config.yaml
num_hidden_layers: 8
num_attention_heads: 4
hidden_act: "tanh_gelu"
norm_place: "post"
norm_eps: 1e-05
positions: "learned"
qk_norm: false
parallel_block: false
init_std_o: 0.00905
init_std_down: 0.00905
decay_shape: "linear"
final_lr_fraction: 0.05
batch_tokens: [16384, 32768]
dataset: "wikipedia_en"
Each number is 128 + 24 x the weight over its row's rms, rounded and kept within 0 to 255. Layers, rows and columns count from 0. Numbers have three digits each. The size before them is the row's rms in percent of the matrix's.

# layer 2 MLP down, 192x768, rms 0.043, rows 107-121, columns 0-191
100:123090129123080150097131085147121124111138115110104165119107126163120083135074113128125113112161167102103124130134140132169132160102088097125165063126113121121148130155090139157101138107146120109131109158164151140153137128131139092082140114155108145119087129084140123136120119126129117149179117124132098132130120129128103102142159130181154134109155110103115113147130144092155128106115089118172112142127166090118114124133134139084145107142098149084115114125153097185127096165143150121152137133149113118095122103156133130124085112155071142141141125145153141092141105161138140106
104:139111058107128114101142091144115156107121107133133141120166157121133123138162135111115122100102147118109092113102127121137128140122135131129110118119124150125145116096112111127158095179123150133127148120154160152153140117075101146134134143159150131126137123116123150131136130112135105100167111127122078097168110141133170135099133148155087074109087091146126109135147148145138124164103133123077162125124109126144094108125143075118104107145120111147144103112103117153124147106118128081113100093172116103121155157100093110087095150150136134090134111088127128120141109149128138171
103:161143135109172124125083099095152127133162101156124119125109117142058142120131131180107119100122098141099097095097123122122124134123161114144108104134100105176131109139136155126150151154134126152078121078120160122132094100124156121149157140140129144109123092062104115118078143137095164143139159143115118126083146064156138121108143083139143187151091109135131152159106161191093076114122087136105118135122052114128107108113136128163111135112113098107130117149123148139105163138141148125119128084157095141110156130106160083114136110118122129142125146154112139077110158122154089130
102:103124114104057119156121112129151177123082119126117143082103156136124117111153144160117071121119144146139119154107129081051125053106133127129117114172132135172126084189141043110109098137130138135119154137124134147102116135131102092140116137124140142135116094127083130161126156131139113098152107124138109150122168139126084150118115144080151126106101116129104106068163106136080154166106112146080120140123199142125133109093104086079123125143124085165124131071183094124106140115135129099127139146111165136113138116136124134144114177134122122157121119118137158140136144099153171171
097:132131119169136121160159151155136129186165125144131127130154160139111142108087166120101127139114035160133179152133095093099144132118153104134062167140128145123131115143093155098130149113091100150169133159117117156169138144113126154129137126118099152132121150082127138140159081116149142111114144156099134125156068128129097083127147106135075092154110125113112136133140153156147150131150134140137107155137105126130142107117151137122111115128159087123080112128154189120119102122173126147108147123120118131132129121115123128142145128122138103109176107101158128124109162095132113109
101:138121142149158141141139155140134137126109121136125168120149106129107122101098116121103125122109154131077154092127140106130090154099144151173083128128137175147103101093081137114144158157116103102124130167126088141045138155162084128153133152121104125119126111141149104120116174101087121097131119151106120153111122115115161101121079162137162152107117153152102103143141178105126144148089094091136149098116135132125128153116155178124099123113078112154115137120144141103107142111116155129157104129081116121141148128185147121137157138152114127113099108153106124087145089108073117149
102:125135135099154139103137139114109101153111145139160152115154098139176139125125134103148135128139158156118103109065136104170136113106123147150164139078127059142170164184077153138069120101130127123152124099129115131141084120108117130128106155161133144133119144133145137135131119151114117127134081143168155130088116129137140109104096106118115057115136124111155162079118161137093089161094138123118152111127118143137134163110143146150174111080129121134149098103112122130116154063117153112134153159144125083123119095118110123165127139120152151137096114144119166113108131089093159103
099:131120116147045183171106116127090090103160114133166106103132106139105139117138153104134157172165181140130180099151088134116110110115159095108144158109160108120107123124132118156135102149141148131131081104097114116129166110143138135137129128143083135148130125140120137136136089160106144157160116152143134102087123146096138095116116148133092157112153146124109112141129120132144155114099129103144128168151147126103186115137105116144152151122150125164095104130159121133128117140080109123163143158151106143168145143162186144147102151125131099116175123136133133117142123126145138095
102:133120098092151088138111174181160137106144147123112114113103101096109137137141120120149096088144185128136115121137152146117131139115134156114100117134136070166121129117115174097136131105103118140113088132082151131158145137132132125159131145128132122124155144157117153083097189093108118131133148118129110114179151112143122145138132129075168090133131133110140138124078144100159111116158176139112114166070130132109123121200122133129147153122108137083151145102113133107111089106153117144124134106137133149146155115122107105148120120149169143118139124177117150111130078136122123106
100:170135148098091122127181119132168147082094090117165091094125150137081153093101136118102164147154140103186121106131099146098125138142135184118109134143130173114154105157085127155184086110137141174124093116106102109129132125094118149128114150084157111135122106071115111161114165142155090111143115115124077140117146120101153094137102114090103103140126117141137121123148130129118165122087125151152120106132089138141089143118134085106106093128089132132141106153104162120126162138119119186113057120123140128093123094133156113151097132128119140132145141119115150088110104116134147124
100:109123139138087134155139211105101161134190107120156135154120109095135154108155140112125116128119167148157102100144132135124143091110117119133075098164137112093119127114163153138128143121152120132129154134141123061140116119115109112140108067143098084114108188125110100099155131131133160087157124153111144157103094112140173135116117129076162059142133122133144119111135151125110119111138118151109133114121163157147159150123147133142099139166130149166156160137117146108116158100118113133125111129127157126115106088058124153127118143129127116135145136131108103131105141112129113100
099:131100078090154138124133131105102168130138161123077086156107073137099143105105136123125120130151112183112105123179127146125138140096125122174091103141132149122148142152137119114070123058123112134099119176122171119148120170141159217123096114138175123160146104151093116135120081134128137156130121113135147127091112108131130160117139150058135105138071153142205146078153162119121092122109125136122102140168092110111118183142150122142121137138135116142067140141125106132123129098148160138147171126098146175082172136157118127155127164138128115109119090159141172109157128159096126084
093:106140142131150131135086144119143116096154085123120144128092117091128158111155118165133154077112123158120131122124106128094115107147130115145121125167119095128135188124151105150083131153131119087144129098147132114132109137148151100152184143127160152097149163091116068141123134141126128136111158119148134126157117159085094172146123173143128092172133111150112126110127158135158154146140146112097130151101118137103164132132092143123145120119182104148140130151109107126098149091115108122099129131141151121123125090133099112130149184136077093114138138135128108120092119162143133108
094:131118158143121116149141090089149106071132079112155134105083156088136131081119126126102107130171089100152142117108119119093130120089114122142158116159124183083155134146140167098125115119125115154134115174148163135136121131122146160112138161162115096139135126158134096069160112112087144136122089119143124139143126087138147144140071105112107129128121117124166141126138123141130115089133146102106146066198082146153100161148132119120108082115140125113141136134110108112101186126081107150155104133108147123137114159133127095131147134145102151138125130107136115114167143111107123108
104:155092107165082132149114155110106131106117111102089121136128124136090157151106082152110110165143156151126121168139153144082146116100103145084119133113126151149184157078141128142202097128145144141132126155102083158138097113089132159140134162078147141135117158124119122118126120131139130131131084153146132139070119119115123200131136130149148119118140152140121117121134071132119098129140123074134109107146111138132120117104087167111175174144146128087178123125165141135143126142103117115114114138094111130133139117167129109100137118157095161108130155071106107105113096102133120152